From a checkpoint of a small transformer trained on Wikipedia.
Training: a variant of SOAP for these matrices, 818M tokens.
Each number is 128 + 24 x the weight over its row's rms, rounded and kept within 0 to 255. Layers, rows and columns count from 0. Numbers have three digits each. The size before them is the row's rms in percent of the matrix's.

# layer 3 MLP down (transposed), 832x320, rms 0.0412, rows 669-698, columns 0-159
102:107150120163102131110138153110141133138145114165106096123090090106182106104159100103142079164171120174108106121129158133115136114126130135131166133134145157126138130167114167103108128088147111136138153175124076142149135126115145112125128163125148101188071131123147088098138192108135077107137102154120120129145117142159112126108131165114107129103121122140118160153140100131157118128149123124138074144129115142140109110118109107091146141089113152147123126140165118139163143129145160
098:127120132111112113161131126133097133149183064119146146154164144109131112105117119130143107131127129139157132106109096139182080098183141151145095109111151133137140127092138155158109127110116117123119155157125112173124185129144160150126192107134149105160102093162088051134115147103138170149130131146139141157150140147118086139122105172122139110132124106115126144102123109130113160107103112105125102145163157169089121122139132140124139118143097112152147110156136196159185127108056129
101:158154120148127100094137127156139096139112096121104122131115163100159156137106138119113138136126160118098104170116161108171124138133124134115139179127147134150092109139118148111113120082143127141145137119093116164151150113092135081146151161127125114130120089146117113171147119149114110107158199120118159153110127136131103132139150151125137143169129108173165092169141125170060134133137128114097124136111142125126160112126163144119139128145143093080127135157126134158137116162156141
094:126143150150105168085129131165136148143124122157141073151107079110096130141127113143134127158114134138095123135147113140104151135128162135152114093137126137145149115140143086156141153091139143104129146130137130123103076100154155142144153153127144137091103117119079127137145182170074115103126121092127079103124133138131137135126113091142148111116099156141128157105156128085143154112119109115169156122159126118143095146140154154124144134107136134147113126125112159081134131134179122
096:144103105133097148114127124138123135163103077164129139129104094093150139150104179111101129108139124143122169127148130126173126161186120093142096146145126130144128149108122104139110084151153129119119131180141136170097125095066177110166139150125120114118162098132130149143148128094108148150133125164076155151129149140129093117099130139141140162105082110113124134135119148094102145121166173113124115130139128120115163142129122173143133171099117134087113137167119123131107127126165136
101:133150109177114110081133108095137126158070097136084132123157141107139082062122121135133086136153151108124105126171094133137109163102136141142099097113108140097087113151091131121116158128091134166146117132061078150137175115108141134131126152169131121139120106154144134120094157136139146094127134126153149114123094154118103149161102147129101119132156176106098091116133116148142118157160136133143145129190100121150119114141133158143097114108137160099134111114149099096155146150120104
102:127178131110148118173099129110131130123167107126086137109132124122090176109126097111145122170187115126160107131157113154139104102050087128137135133102104129107114090126160096142137126151114184117160107102112153126110127109152072170127103108137138155121157117101123105176150121130138115091126138138137137139151119144154105152120109165111154165123143171135110155115154129143166128120145113104079181166155111109144129140087075132157134138134110106168112168116121142146068132146135138
098:080091133145154163158143069091135155166134115123132135141137157139132125183115154139122159094080126158153109145101122103140093126128108161172126133168123164166118091095118219128101078131117103159148155122089079179156105099123114094103107108105147151148140148104153127156149116171112123169119172156165129123164117153095075124149136123164107126115123138140107145116119111117151128147137134108094132165109119117102096135109145129140124116121119141110131164104193104085136133154119088
101:170114134148078121121084178134118088149126110152090116165172110120154116142178116149156105095086132111095159109131114111110136107114143168117138131143124126163156111112114144129114117115130146147084139137101088102115121145129105112103178106158136126116167123109112123147132155134098112107128109124079131113096135133120068123078143089075109123108125143141102117136131118128137110155127109084166129145115136140078140050121208130124113114091142111130134145150137126131156129102163116
100:148126160123091098142126091149113108103141098147134127161126101134163080114116136140119138148070068104122118077131100136169160155129122078145138132127141158158141144137094139130161123165149110123134177127126101122073156186117146151156150164081147117089098132118112131149123132129132149144119133135155124158148150104077131125121109165152141087122143118130162173131115085117099150170109154113137115100131163146177091139120170104124144145107164074103140145107135154134127157113153116
091:133123093148147100162134101088167154120105200133106148079129126143134129110129138142103125136118148134131067103155113100130118152127134139123081126152139102118110122152118077122151089119122160115095152120092109090130143147133111113110128136093142112126142079129112107137165150171135116136161155142129141110118131110084179136156102204074170124131107141150120146133142134094091184165137111147139121096121161154136146149100135124113168101109122149169143171111123181126108121153102125
102:180138090123057125118176147122124115133142139151124116159108111091162093138119112130117125104166113055125171109147144127088119126101134140133133164106170135093142135159136148126119130133115152095150108138152127144144110135150102127115121083101067144119106102123115096101139147149144115122142156132145126138132129135164135083152123134138138091165119117092124128144144120156172110155155162138157139117155107117133143141112112114099069103117138107151087124122140149155092119108116145
101:116142100138125106090092112124118137170163155102122098150141142124121094137150103105180143114128139148161150120158121120086086140135123102154141142171088137163098140106128128106091156128109138149111142094131146143122126147155146130104148155119086147166163153117078118122146168116126094150094148111119178150126136138167133151085123119129134116178155138106156156117135115143111122166139090093092130132120133111084056107133132160109116121146170143117130174106139142176128159120178128
100:182124123151134158131115119084111118116133137128112173126141153150122111079134119108110103132123143146144129120136129165153160113099143110134111090096123131142142107124160134113112145101120138176148157118121088116131116144175188164136115106135113130079128103137123112132182137088081181156136123110123138104139048133078122126121125131158116117086121134149146126145100156094125172169123094080134090149148098128082121137098131130161116150144147064148157146150159136101133169174107106
097:101107124139144101121121134089137124138091126102113080132129136148094117175066175117123115105141112123081149131113112077172152154102109131099123159123146152089131110109112121150148181121109100100139133131147132132172089060148128111113141111094111123136123132104132095101123083132126105127101106104151152129137132168120148148109140098144139153130099130137128115125107200182140118123120125130136109185114129080130127159145162106114112121150092151115129127151123087104108121130201103
095:147106116112108125123130131146135148099139088117116107149112104146149121117127122159077119124142129118122176107144137115160096126115105157168149093114107142133146151110099163112095128131162098121121146136138146120119141124126111122123108128112154109136101104135094115090101096103138143170129131176142125164142148126125121151156121135133123131150095153098134140135094059140165163156128111139100091169129141128123131136133128187110116123116093081094119136099150119135145100112133205
110:097169164124154148145134112134110114130150131146144155127108096153139110127165112124130110142098140153132129112117104119125169150130127119135130167167115134126123156096148135074099166124110102160122090084149082159074134052109149093138100137130170145109168109126141099119126149088197113113127094152122078153149138123125144119071137125113109106117159170145112114108153105121107176112100122073111125129107092127131120121149125092136165154150145109119103080116101118106093123173115117
100:118133136123090096200129140111134104102092114125126124126102135110194124112133127148099087123107116112114157102143115099129167116152142119114139111180086134142151141138101106110137096140115151085072141136096157131126128139122141114177118132126109104140080116156132139113109152119106108122130151120139113105150112121150124113115095097122098101100090107104114148111128147141136104108158157195112131157126196138127138153158126139139101113102131102132132152147095152127141139140102124
096:149103142136104138127108130157161101140134142154129119104121122142125116157111099140105067130156169122121110103156140128166146158125129118114169150168111154145141138140161138129100116133105119158115159144093130155151146137131077112129131124123153101156103105124097160136149136171118109085141134120116137121085142115122090100115122094155170139158110121139085083125105139096061122102117100125125076111107154142110100151133096094116062177150148124113120113153115128127163121115138092
100:150148113121117170120162144138138123124116077125100161126154121161085110132123148169094161115152124172168146149128151074120100154117140105111147140093169144100139151156126118135148147081109115087133130112159142176159184186167134133128154075165087105123187118116155118118125105109130117177117136093093158144132094115119167121086081114080152138141132125106170097127163118112147130109159142144103112151149123135108147105086130123121124103170121119115118116141095117190122158132144127
096:131102140097151116105122142083157165136163129161120142072138140132122101151095085116124116135127155095157130187176092144115136101152159089102145126135166114161145164120094124192130136126141143114127140110080134097132157102122143133149135136120170112120157135138157164120141086146130142123182170111140121129128070113132100142116138111175118118135134143117127169130115161115143118088123141142095116105156132103098127134120130148121129134135107128124095117086123146149170124153144159
104:173158108142092101140104128087123124138174126141148130114096128139148121136111107125115128182083098138115104108127128120078108118140093137112176169147124147161103134161092127166104096123135130150099134123144126131161128138122157097095093119091123129137106137129144127114138127118149172102115141090139140122133109137080134140102082112125142114148115122119138139090122096131122134087157136115164145147112132168148118106142085173141085115146157157112140162123110156126121098163113132
094:126116136111127108125115120120111123110143103104133138102141121119134119126126124116125125116132134119137090113111110140174085142099094142174137140124112107115158152167144149151103185116101119166143137122129101136175123071093124144161145120122100149118120114131142126088132116102144128124127105141136123125086140138148148134099099147108141074096113135114170123159134099119115121154106138109147103139140132110126127133190100134144114114141161099135094144098130114134144110188175118
098:152133144106104097098128128139116130120151163141145134134128145118118122144142130109106133140146169107124170121132146112125164103079107139149135126097083129114160103078149124154118150108132121106130120125113102110109113090172092111127151139120139089103125138114123161097154157127158164115136156132105121100133106101143100168148083126107114094127129101142105147108148166096140109100106154120135168126109117146176123120136110122111127154099087121148125098107112161149161134121119141
096:130165140148162100123155139085150131121101169083098114151145133142139064145167122141125162102126064139157127089120123104095101173115160140125140101171122141141132172163130082109081116157100137128135136146149117127124155160154127138141147107082142114135125094140125121103135112122098131091149115128175114146154147125125142123138175136131139127135152098148140112136127077124160183133152123096149111134122129147149139092113166126126116127122119140134090127119103097155184090150097119
104:144104147146067126124173110110115155092110153116081176104132143128106132102154124073176138154144124089092122135134070158119116169127131110141160124140140160119132137117139143123135110147126175119067076147142101074127097184162123112152138147103148108144127099143103140121141144141117142163145091137118130112148091130117119101142164159124113153093128128132145131131110170119146118157157116160141110114143122115122133097092143129146104137107068138126165107138145126118123135105124111
096:111121113112134124136100150122112101112148130153100147130157135127138158141121094150115126142092082108167178128091137134112129117126113129124166102090131138124147126096157130121090100141126155127136134119116132136183138104140120153100150079124128083137110129137166168126130095144128125119097118119124153107134175153128107152126091147120145133132113162149167131069140140165154125139169103126170133118162091164106078141137095139149167117107133146110105162154168141103096187128127127
106:105163175156110097152059164099144127092153114125148149120130124158104143141097120111137133132100121141097102118134120121138104105121165092170115130103138109091138133140133119115122154117168099117117167118120128098159093114099121129113111109124130125160112101137115143190180108139146133126120135115151093120118125082125190120121165158139093120127138127099102120153126232174155167124105088094179115079099156099123104142111126114104141114133120136098128128116136096109070090146157140
098:092156115104136154147119090117115142145163147117154109129137125095149163143138147111090137108132124121193144085127141112095147143131131125149125114168156129144129153132117097139135174133148114125190114072115144122128116124140086128108125165093168123115144068108118078176147123109159113105124140138106140098143123164126120126163126111112111139128107145085165142115130138106147132137153132115100108093116155086132146152115151161136161102098150120141126147139120135144111084124161157
091:223098143138122108178142133150128109141160094140133105115121136118168172168126121129099136120142128104149123155150124107111132111108134140175125123121166161148127134152127136112133105140127115150117123117163180168146106136150144113123115107112136101122143130119133126129091147140141099125095150117096116122081132129135134119123106139109099115145106139134110144092127118162119107105149143131135125116140157130133121115107144127156129097137108108105136125144139095109127106148135121
# layer 3 MLP gate, 832x320, rms 0.0416, rows 670-698, columns 0-159
096:115180121076131108104127095094152099092150087126195126158137147154166155108119123119127144161171166121095170120088114186090119132120120165145127166137118109142140157117116068155122110111142160106148131136164108133105163116110154114098116122131156144130172126148137103157118140107143107169178147113127128103133187174138117136159097147112155162101112154150129119118135091163129152136145136135128108151075116152129105072114114135102132142134075125107151123145140116101088157130147102
093:122118134150114121122153144127154121141108106104108149139145117108176126132146140129151140133116160159150151181188115117125112109086115148112116160142111145145131093114126172145137117176106143148128090174127157146164105107148090125124138132119087136163188167123109129091172166119103115103127086176116094131133091155124117113120110122095132179076114115113112158125130100115130094168106087102151135177173120144150140140120129099136142099105111137107117115147145111160128103074127111
090:130149172120093110146134101116105120147087155100137099139120130131169137121089112142159135137143158122161118125182132134100124160134131111112152140097127135086128089132164082149087138148137147100115121107090122153145096099157146131105086151121147138079130169127149114096166126118167185107126069141158146167155151122122123144102177108140110141101149096150154137128087102097089104090113081148099066140165137105176131128126127138076132124110126119127122119152189119137111106069122103
089:124139125180099091132134131136107129085157121125130112081115111168111161154163101146105142174125134078127121154165093105129079135172124110141100180134147120132129135141098108146134128130145103151114134106092099164113122158129113143124103085140073078131108128117108106148072123106133086098150145164115090136131090143112094106130109144148157129125118125124123148075121134162124143156078142143130133122089164123130103080129154142113087133116124121147140147121132102126118153132122139
092:091107132149141115100117148122178161195148153098132127149152118095137153146177154131136122162098139129128138124145109121128137103147089144140169118133106120163105134124101125116177108165124140177126075104105172134143132140159105159170123176099157138130154152128093149108126174099126138119128148118080139054147143136102155087140096124101170107128155118122120106144124121110132158122127125133162113149121094101134136117146163124110096189098132131139125173135121178146164181152137138
110:151160116123145117124131081119152106142111124096089122123140117154117121119105113136160128146204131119157126107156134147118098118120120121152131148136147122104115123123153098134106067161101166139155125134099121147067123095136150151073116107099118133116149133112167124123138107114143107090089142113152114165107131077129146139152105165110098167135093125121141119103150170147147141110113129103118177135115110117117138128096128078138148122130131139139108154127125109203093093136148084
100:126120121134081151118135076150141145145094163113143195120104120111122113178110111120123133096103103157166127141090111120105072108090146140162171123119153134123116108146104147142134155120172119186154114104101125135159122103163156127086093139112123117106147164089111129134127145123116154112137126171162130085144139160086112134137136121168096110148098085099125121085089110097118138150100155103129101132171150110124138152138163148127136158142122133148087118135165140150115158140087153
093:089119156108164176174180082131107137120165139123120142091135152148124102127094165118152091109159148121136088114122125118109120161100153124130140109142108099157150147148116105166120117149139107096121111114143116112123098096138106186158110142095126120117109145130178151139135154123175150133101147115102132144120116144121133180128098165129157107138159137152148121208091164154082158146125139123168140138134111095165083151127108120156087124141115130130088094078145094156124092112105131
107:141120166154110126125138125083170180116115134140108135151186138131133150114098094161094185106100138157108130134145158126146145142114121111133173118140117102104082113119101134094113126092108076129146101117112133111131082137113155159123137096131153126067165096194106130165111164112149086150141088088076093134142130144127116135201151136125136131120119112126135127128148128088136127145094132127157149151131113142107112102133144108131141109136124126158113161103162088150084167118116128
087:104101125144101133140143116084123116130137160114127152158118095117124188111154144091106107141105097131143114150091128130124059160121142116113132158153116112124134127152140142137085127079113135127139111114111091111148156149074068118164149137120145103156125130168152165095145121115082117106129145137105105103163121134133141192109121120147139151122136139149139144156125112143176106141133114125126145091149142119108169151115132135127163127099103142115140136123153142093085095157173109
096:157103144155142183121123133108137118114155151131118133046128118133132132133164114155192150111120130142146119138093118096129130130131167128133127095152154109109135133084076133146100113121110110112153120153130101103162076092105119136186143123113122120163128143144122139150138128075165161142147147112098097127098118119088110077135100153121119138073134120156128160093096120098105153120108103100150123155128143114138096082141143149087113158124127146156114108062116119125117119122142137
095:130130144150175098135126129138095114148148129162126132126110109102157146130143162117130093154135132117142128147142125142077148162151127139151126148126108162153194172143129101117125162137094142182087129122144158158126109148081143166101090164068133097133118162134124156113153135107125105094123110126135129132104136168113193144124132159135147141108174121113139174113135131076074156137149134165125127138148143151098161106158103128110099113122143127138125136139150114109148140106120095
098:140148154109138139153130133138165122118149117095164155145117111143087125125102148116126146166122151109116170109116092189078157084142124110134147132142133134099147130152140176100107155105138133093175135125154149176084099148115108119117106117136119114111158187147117102099147109093089125153115117081135118142141110097090096110138105121108094100103132103093137153118135160169119108116095160080103122139149144121117168132115166115119130117162117132126115114137118134125126142073119113
100:135112075161131108126140152127130092154107128123095118135134154128108145110101098124151110116130102142114118155159130126126050183124117125144108115097111115128131141090127153124116168139142123142139175136133181137109127148129142144084120108165108095120130141189129116092166114168118123135111127123149140151146172113097106121090085123117137124185098141161130120128146140135126130107104125096087138165141106112138102126154119138133106116112130141122141114091145110134143155118177139
096:113123141127069146149139146144101194157122134136161105125159079162125120122095131137151107110115180105144129121087122114125124140167118085140114140146076151143107081131137114154163177172104157134147209154120144155150078126140095142171123120126154128130100159105103152124117187140112131096140094143097142109140101135150143127122105176136136127115103118101072115119126127149127113164122124108115167120181139162129150088149130098134125107132135109112090142167136114135073103147123077
103:123116163103166101121133110094119116136157141115146142110094132134145175096149115129118105132113149077148141127120156119114140109110097141185137153134112140132072131130128092060106133110119128119060164133121116105122149126135103174119098150136109098140112146174137135116066132095117128104089172128149128112122124136142112126091094139088155086140119174133121165120158128161114159153111102111153126149139118126134159144123185121119141142110098160093137132083117120160171141113112141
096:128121112136124150117133129141153148177146150104118120148117078125134104129161123099138195108141142115128119112143128126114117152122089123127148166152153149156110142179153104205123088124109119118130094119138088154136187119092045150135118115160131090133111132159162114068084154200129159121144122112150141139107132136112141104152096085193152151146127090136121145150136122119125159139145062120127131105127089116110129085129086127107146151101153141117077118158111124123135134115142128
090:143154096139139179118169106088147110104093104184141165142131109181128143139120115107100113111124143126150144107056127154114128153152114118106092141174101143107114166189192122144104134122097149129170145128112112138119130121119119134139136100133180140134136136157102150133101127101115142121143150145106142129144109126157112166143109190114108150149112131136123123128114139110137142133137130108134133127120173133105123102126141120126122115118118149148097102166096126110147139122130133
100:126137165122122114156100135152114126162152153117154151152143119145153108108119160115136118105135105161114115141160118165115105142132132099143159117099160106147130165133154115128195120135114141171091115115141113143109129134124118124190154143073122123154156131131141121164127140142131136087137120135094146125143132078074108122165153111082126090120063103154071137126113137128120124202141120130126131137132138123164114110152097128127132118103166142154135151095129161115129100114136180
098:131159163093101097103162176142127112150149139172072107110117167128101145097088132134064115130140128120128102144086123102092180151112114116119115130110143137104102127112133148178080115154132125136140178159142131068113103114145142124153152125111133124069140172117162121140116081107142147105146112147074170152129116112155100135141161126147140147105124085110129118161139148101126140149117119132109079125098112141126111076129166157113130172102133138143161167096159142112159080134136092
098:129146151127124094124097102149111100139114138135152125153154128132096107124140124140131153127190128084158156172135137112108137142139149103124160122113154136092132142154084184087130095091130117154132120156137091110112154126165113157139109139125126129126118097133111119139083113103136155078128149122115129130118165214127117179135099133151164116176082170196096142158086119127156128154152081108116111120156174119124098203151132117107107152139149086093129108084131122147095126114142125
092:079152148086141093131166113109139114155128131085120125119114149080131139117140103152140081076150136081128121156146110119137128137126127123178107119129097125066110158120185151116101070111105108085160118141117101129129132109077118137136133112137152117107063111141137106124135151136144154138117088169103115101105150079145131152115121105114125087164162144117102122127155134128144096096093129064142131162134130093131104105117120118123187113120155163095140096120129169146099109114093082
102:129122088127117119140126125107149090153121099109083077128110158155100100099188063137114137136143121110117114124149146169059104114116125096135113141097106118113147187106185152133137109162124143162139149140106107166133097115103126163121128122125128147134089164147116144111125087098154145080110128088188145122093150182177169109114110099151106119103111116121115124127181138129133127102154075136109158137115125081094144114138149111122087112128132136100111144163115153111137127096135104
104:186117104176108123100139124145084136132130106123174076116121115120153150129130119099109136133125160124131143139127121169110183090159130092117142138131120102118160104111126106150152156136160149104132085096078133145143089129178140108124128115146158112089142085127100154086097136074162131162105147142127178102140101196103122165109129148155142122136115114124074156104155157136155090126143169125142151144146113128133119098138126163125156126117137139096132122119153093082077127125133130
098:137112129129129090122165130143185104143145151147117140129157162132137148133112146090094118137072104102135133136108113116158177093112116093150147186139065123145154123120121110088163087120109118163140132174144167147178089136143123062177132162103127161164159147121104112101143136119101137114125166130109147129143123161167137101139144106127120168104140102117129112124157080121108182070150174149115141118146160113102104146112137102150128156114147143109124170104125139150125123122151142
107:111126129150084126178102158133092125108122156069151129142125062131139109129120126133108149190144113116158153088143128174123113101097108134110119165157119127090124147147147149108128145137147092122149107097128143135132082076112145137129128145132083123161132147118156082119108138095140125126095112131112131133127087127107154109118085093133139097121086125160132125139172154100132127093118149138110124123164124130116120145145092115111100157122178135090149138135092101129137118114141112
110:134119134127124097085132102130136109086089099136118130118122137121078143142129164092137139165094133148144105119131138146135126112141136158152135136129128175094080126122119107161138112119120148130151128128122109132092155136117138143092133106140138104120096112161114115122166135128148162147122129099157111136147117117099147087126107177145158147089132096181130112135104168135175143099163137146127182114153140116150156066140154147117178139152164121118091142139141175144176168130111135
095:129130137151150124089150112148084097138149130154109129076168121133145092153119128091127117106120137103165098151132129094100148141148122134107122115178172146142093151123175106125138132118135126116101110089133125101133161126147108133080154140110075126133127151171137129120123139114100115108107148106111120095139142145147119151142132150102118121111133162134132117184149134128155116119121123119129145151148176124113168094135123134186160082122155136169154109137095140120121165133167137
093:153123119150135151117092159102136120111124144097134159106101162116128131111129142152099119128131106169107098134093084116143175133101116145190126175160118135119097107152154123120128120103103132115134129151104093136131144134110124127111129118128143135180131145135177157120089104122118145128134158155131158110134102162095099164159137142118162101105099150094140097149154109105137129152114146173125108094148113110130138138103163107117127207098090141154111160096123151116132116138122147
# layer 3 MLP up, 832x320, rms 0.0408, rows 670-698, columns 0-159
101:068155110133101139127126143154128108112154107159137131118145148118093154108172144148114089147098114140121128110123127128157130128172139131143143117167105123130148111091132128162145109148134140093125129171084116143112136095116140153101148095139107140142157092159137139138085115122123132075094158134159137173151173111141104139155094143147114169127127160116120149133094141117141115095090123126152129132143140142120133138135119167139155130100152076122112090126140161152109070129092144
100:146135159136095111096116126136141145116147125067131143127090145101130113094149125099121101154107134105111155160143093137135194079109111118163149089156143130160130138062116110108094138105153156179123163103114121141162127071123131152120150135138140132106131114121143131156094130156124127097109137127128098135119074122096136130109175149108099119131113136110112137119087084122101146123141127100138145145103127069149098087115101171131100112139110098138164137136159123130147138141105121
098:109137153131126129127145096106111174116110128136129195073101149147160150155111177136167148144104136143128156114151107146164132158139114100071138141123111088068099100121132116117146162093118102106123084162129083140137106125133090100138136132127114115128120135162128138089113157149128132123140143133091121168136136107077123129116099160107117141138157103152170132111123132138101131114096130077121097106171128159120167101079114115118150185134128118138125122154176126133099063113116110
094:156144142149141089124130162152105187127133108117146139108144143136125113142120131116125174115152125189121128151174086099142096108153138103098067119131144101164131123102083162110126093133137102126075193165134144141128142132105111114140156160114150121156156125116118147119098112078096120153134112108124128152146117070155099147137115095147138133137126137111126098087108155176083175099052140080117128090134143123159139116123158124103120130166167129103120125131135123099182131134094076
095:106122149153106154148125190110121135112089112088076094095129114142122121112133168100137108106111115126118149085118116131135122141148114093128163109111129136128147107104107119104124163130110141164180139123108075142133139137107114173099181145144104090094104153129118124129162124134091084124112110144172102077068173125129121115123155086124114089157094112141097165135158159121150130162146127124126157138139112115121126118146089126139158125159108127116122099097147180103119125097139096
099:124117125159100138161123108134142168172097136146113120083097190157139151134107173142162144110138124096152137152106121102124113160114149129108116140143164064133131150128116098157136130103115161120144119153167100130124145135114146152095114142153120133077157130150096129144110110124133148129141114136102106149134140155138098111144148154114090135127122125168155104129102169145114062103094066092136115131154145113145114127138153148134111098125133110121170120110116142138141135147102093
097:105138117130145164167100108106116145114146095147165123124126163144174120184128143122146128097081100141139113149129077143104101166127104150136131111125129141135160090092115150184133157125132122180122136136094110099144111142113102141124095115145111100112116129109150142111119099136110189131144113113138112143136147149118122084096119177125134151111125114133121110166148119137112124117069103108128155143140116118128121130094127165155125108131104141131115136150154123147087150164142122
095:123129124148127144147128102127139146172119171125114092138131128136159148152115112108156073165187161147110119084131124129141157108093141148118149133161095093117115147136097101152123149152132145089112098136160139106139101094059114142137115149128127090113160170112191122140118135159143083133140159125133121122110094150106124115084150179157197120111149153134110122139143112182118130165150136149095132107118132120103102136151121106151106180096120144120109092074122128102134089088145148
107:123141113158120109138141106125128117092160170113149171101135107128152177130133129151109125135079076139123130126143098158151137153136161130162138151145105130103111113110164109133109150089143112090076135133084110162082097138120142155156098087128107159113118148156119138161129156087118115126118125121145085070120154159123117106108102144123120163124108126195099118137137106128097156141105175115136083120148118127134135106127143151095116131113126113097124070082128119167120152120108122
095:091109104100133103111106104149128158100114138151105116139104169166112142100149079170133137088124062151156136129141160153144137126145142118138123147137129113173142151146127151163089131104162118104173152101155129149154101137144153099144147119140119156111150158134121132134179102158117128095126141140145109136163161112159177168159136154096132109151163148115106158133110111118135170110112118150121101085133128088105136137141155133126157100109150127131119127134146088094143119131143118
099:145109097114129115114178117138154109131111129144110134116128137136132120141159116127094112130130158106139169128147166116091057124119100098128122124137151143105115154083139149133126135150137122150157057121135154075147094130148131122104143093137137125144152147101117088119121125122173122115153165165143135106147129162094141115151135109147136092143131093151126113142117109130104104144116111124131166128113130112116090103122148115101098124136072100147113124133074128141112138123126139
098:161125086114133127132116126079140119123171112136166086135115106110088152104126106131152164134129135133090125150127126155152169134112116123147120146112117136127117189122137097160116132130125140140120109132108129158118105140122097119120091139152129093118132114159142132138140185097158140158131107095133089138115106079142159170150125123136101109132120152141196150117146120125100122195098173125128122131139151187142119089172114126126129133133109168131136155090143110138112092131081097
095:154147133098124104132176133156112121175128143132080123131168158141132128167137143144110127167103132108147129129115136115129146113152112137139139121092106123141133081146125116123180127115107104158130151114157149152098101131123129139151097132152117142116110158147137132116132126143127168156181139115096091145098082115109142158145142134111148113142140083133172155114135097161123093203125131138133125121106108127127105125149181106151147122142134105124109116144120125124138125113117102
101:132162117117168134087117101088115128141102137100123131149096134119128134131129129102090136102155133187137145146111125089106112118124125114110169098167157130093096162133121098095105128123088088097116109147112125120099088163124141107114168124169153177124137164127158115143122135114152132153135105161109164119154167126103135147120122093123122121190117149114118101114142166116142120151136103135118119116125130112131149101134132087111173149136118119114093099151140127120113072126159125
093:089140143112075102122133117133140138105095123184118122176141137137141158142161157106123120096155091157125152154154140084171129142169116107150099099153086177106094125103140083145099136121098127107175170138095178111105148117166155113145123148110123128122091133115121153134120151155154101117117135102161143131079098171118138146129084149151136118125135125127144081149128113133122113129134103153127154123139090094120151136095142104133154097109118156128131113092143126138134091130162147
102:126150131116106116123112140093105134149121195125147110165147133155140121121157149130114086101158162203106145144143179107119106117099118101132101123119100142167134177131151145111110173120147107137117106119139122104100121122145131111157098124134101092125134098146070107150151160165138122098127093174142140112116128147105135111087149163149129126149164161160128105105102103116152131132146100126149103121097128124165163106172160145121109114136126128169154102133136138110129143079088164
102:125154090074163150139135173101210131087133120116107095165122163141141124124119144161126095122109129140151131151097137160167102112123132106108094114126148134170120099114132098117125171103123156188116102117100128165173110136110104130119113118153151112113135111137165142113142093136114102144126173129160135147099090124147155136125144128145155104102152155111104142140161102143165124136184125153149143159127129162193140133133153086173121123155151113153093134134097150119133108155108147
096:144132122146134144098115114120149074097098139086138111145138120094169131156127155143108135114171130096126132170124132133145130137138110127152138134096134113139106128141105163166116121161136136095068108157163138123160132142127112070124085142123120112134118103108084092126082099141106168111128135142120081078112129118127139119158153100135131152164143108142138094110152164138117102166132152140103164127120134177110116118164111088087096147149104146151111174106128089130148101120127110
096:107150140110129099129148104130123147149143143133077117137087134123135103119129180104162124144136152128102113145109144119092069119109169138086103113108128136107130125100171144138142114166108093102145142127087178143119113139131145067113150149166104149126117128135197149140148135105113154151152122114136106167101142106137163152127135067128143105181120163105101111118138065106138143116129092111150124153162108135099114117133101086114125115161106146130135134121102115108126087134150155
098:111123135117128163175134139128132108102165129096166145177141123100137085111182158148142162143130095123090083138144157121109170135121129132142111126130165169132106147111132128110121141133136139133133111101089191161078129104147108125165121153143187161073084140130129137132135142156134089127135139108155114123129122121150140150153112132040098127122130099142115172093148134143118153108159129145165110116105136124114140124106082143145095132157169107155098120146106143151133141158155127
099:186131163189132135132165097133098127119120131158130094100137092088124143160084166125121134089110147119150112149138160111145154111140140165083133163120113129148119136145113146136154136097187106085133167124144154146139139120108131112106145107067176129111095155127107146143157068161134106136118149129123123140153083095124096111096130161138157132123159113109153129121149112106130133076119156137129072148112115134114140133130110122121142165124137135120113103122118118173141128108134147
094:159145151154063141094099163102154107150128147159165168138125134093115145118103114148115127120154111127105108118120135135118160158116165128123118120127135158138120101108125160125150133115126127155175151126125143110092131112100149152087141158087161099098084144080171086132099138113131123109113077140140131152129163084166162131127099142144133120125132119118103143139111159121151126127093115099135141153128135102117105081103112110124115144119151148132112159161100146110148144160146084
095:108125089129114096140151127077129133083087157107164161147077155090154155146143143143133112172125137122130153147123152153122140110128150136132117094139194152128140116118086096127116113122149093117143123091104121151122136110142136103104149128144112108105116130105118147129159132135134124074112161095125120156122162116110163135158091140125101130124126128096174115146112163129136124177079132171105169101114134168100152104086104143116086166134168105110103153104127150170100121090119114
104:119119113140132117120139138134167145120167126125139163076150124121101138146129114142123131127126127105130130103088135128156137152173114165145150119134155129143107119102168125159103118101140125189116195110099128072143130122137145102182085081116161130078081127082139115174132133101133122112139140105127089139101123108140135169115158124135133102121109131124111153126104148142148154135146113133134167092142129115124138109104141116098133126140145132094112092127108127089102126128103144
100:142155115160110122119130081179089128129083097127162124122066118111104119103148112156100111112145108107106114169154155190119141136115132143125135123166151123100116089140114105159119169107138124097131108161125097096090176129151140115105140156138142120157139104093122142132135108131133101166129123167175113130150154109125134155119107130141128149158111137150143100123149143126146119131134177119141122139094155115121104130085116115116139118098092129140129130073117165120115085097105159
095:067136119101130146133152108121079114159114136155128136118090108122129120119168120105110120088156162117100135119095113128144116081088161106131113096156112135149135134136106132155157154106124138150096125181139077143112137139125105119159142133186146154096128128116192141132138152174145134153119106140099173123115102082144119133134132136096100119128123086126149153160121141111111063126138116112168166117117075141125145110165114109138125133102123102137111122164125106093118112125130098
108:140127127106147073170088188155120123086178120151148089153147114088095155114126113107108132111154122126129126110077086119149137127143122112134149105145156153124152142142128155115112122129123123143142138090112121111108092094121155098113144098129147137112087121191138138136143165096149137098168135172148117154148107141135100171126097123127122129140113113120080162096144188176120138094097133125111089130131177103146157122131159134166156160106102148116118128109099107140115074109188171
098:142173113157112137123173142156118100139154109164139123135168124142134113103155175107123129151133130135149152118128142119128125152136118141129150118121135125156141129200157160114169144130151141094111191144115170102122107107141128125151137104118077165122111150108147149090100111109132134132097104086142129094151149108144107154140125172118099101162159168161138129131113143167121146101106105129140107143135125134111109089167114132150111103116153161145140175093133112108125162138144128
094:158098104159107086091116134142115161156129135138106091173167109108123124116124133150137095125129118115143122152115129103136139108142151167102160164144124091150137147124117126123116098146161155124128164093141113121125104123108133149109152104131139170124118122097105077122149103122138135137138122146147131073101116157142131139171122177137111191113051121175077160099133093123105160124104111163113142159131135123091137117116146170123123133136108097149165115159129150133152184100134135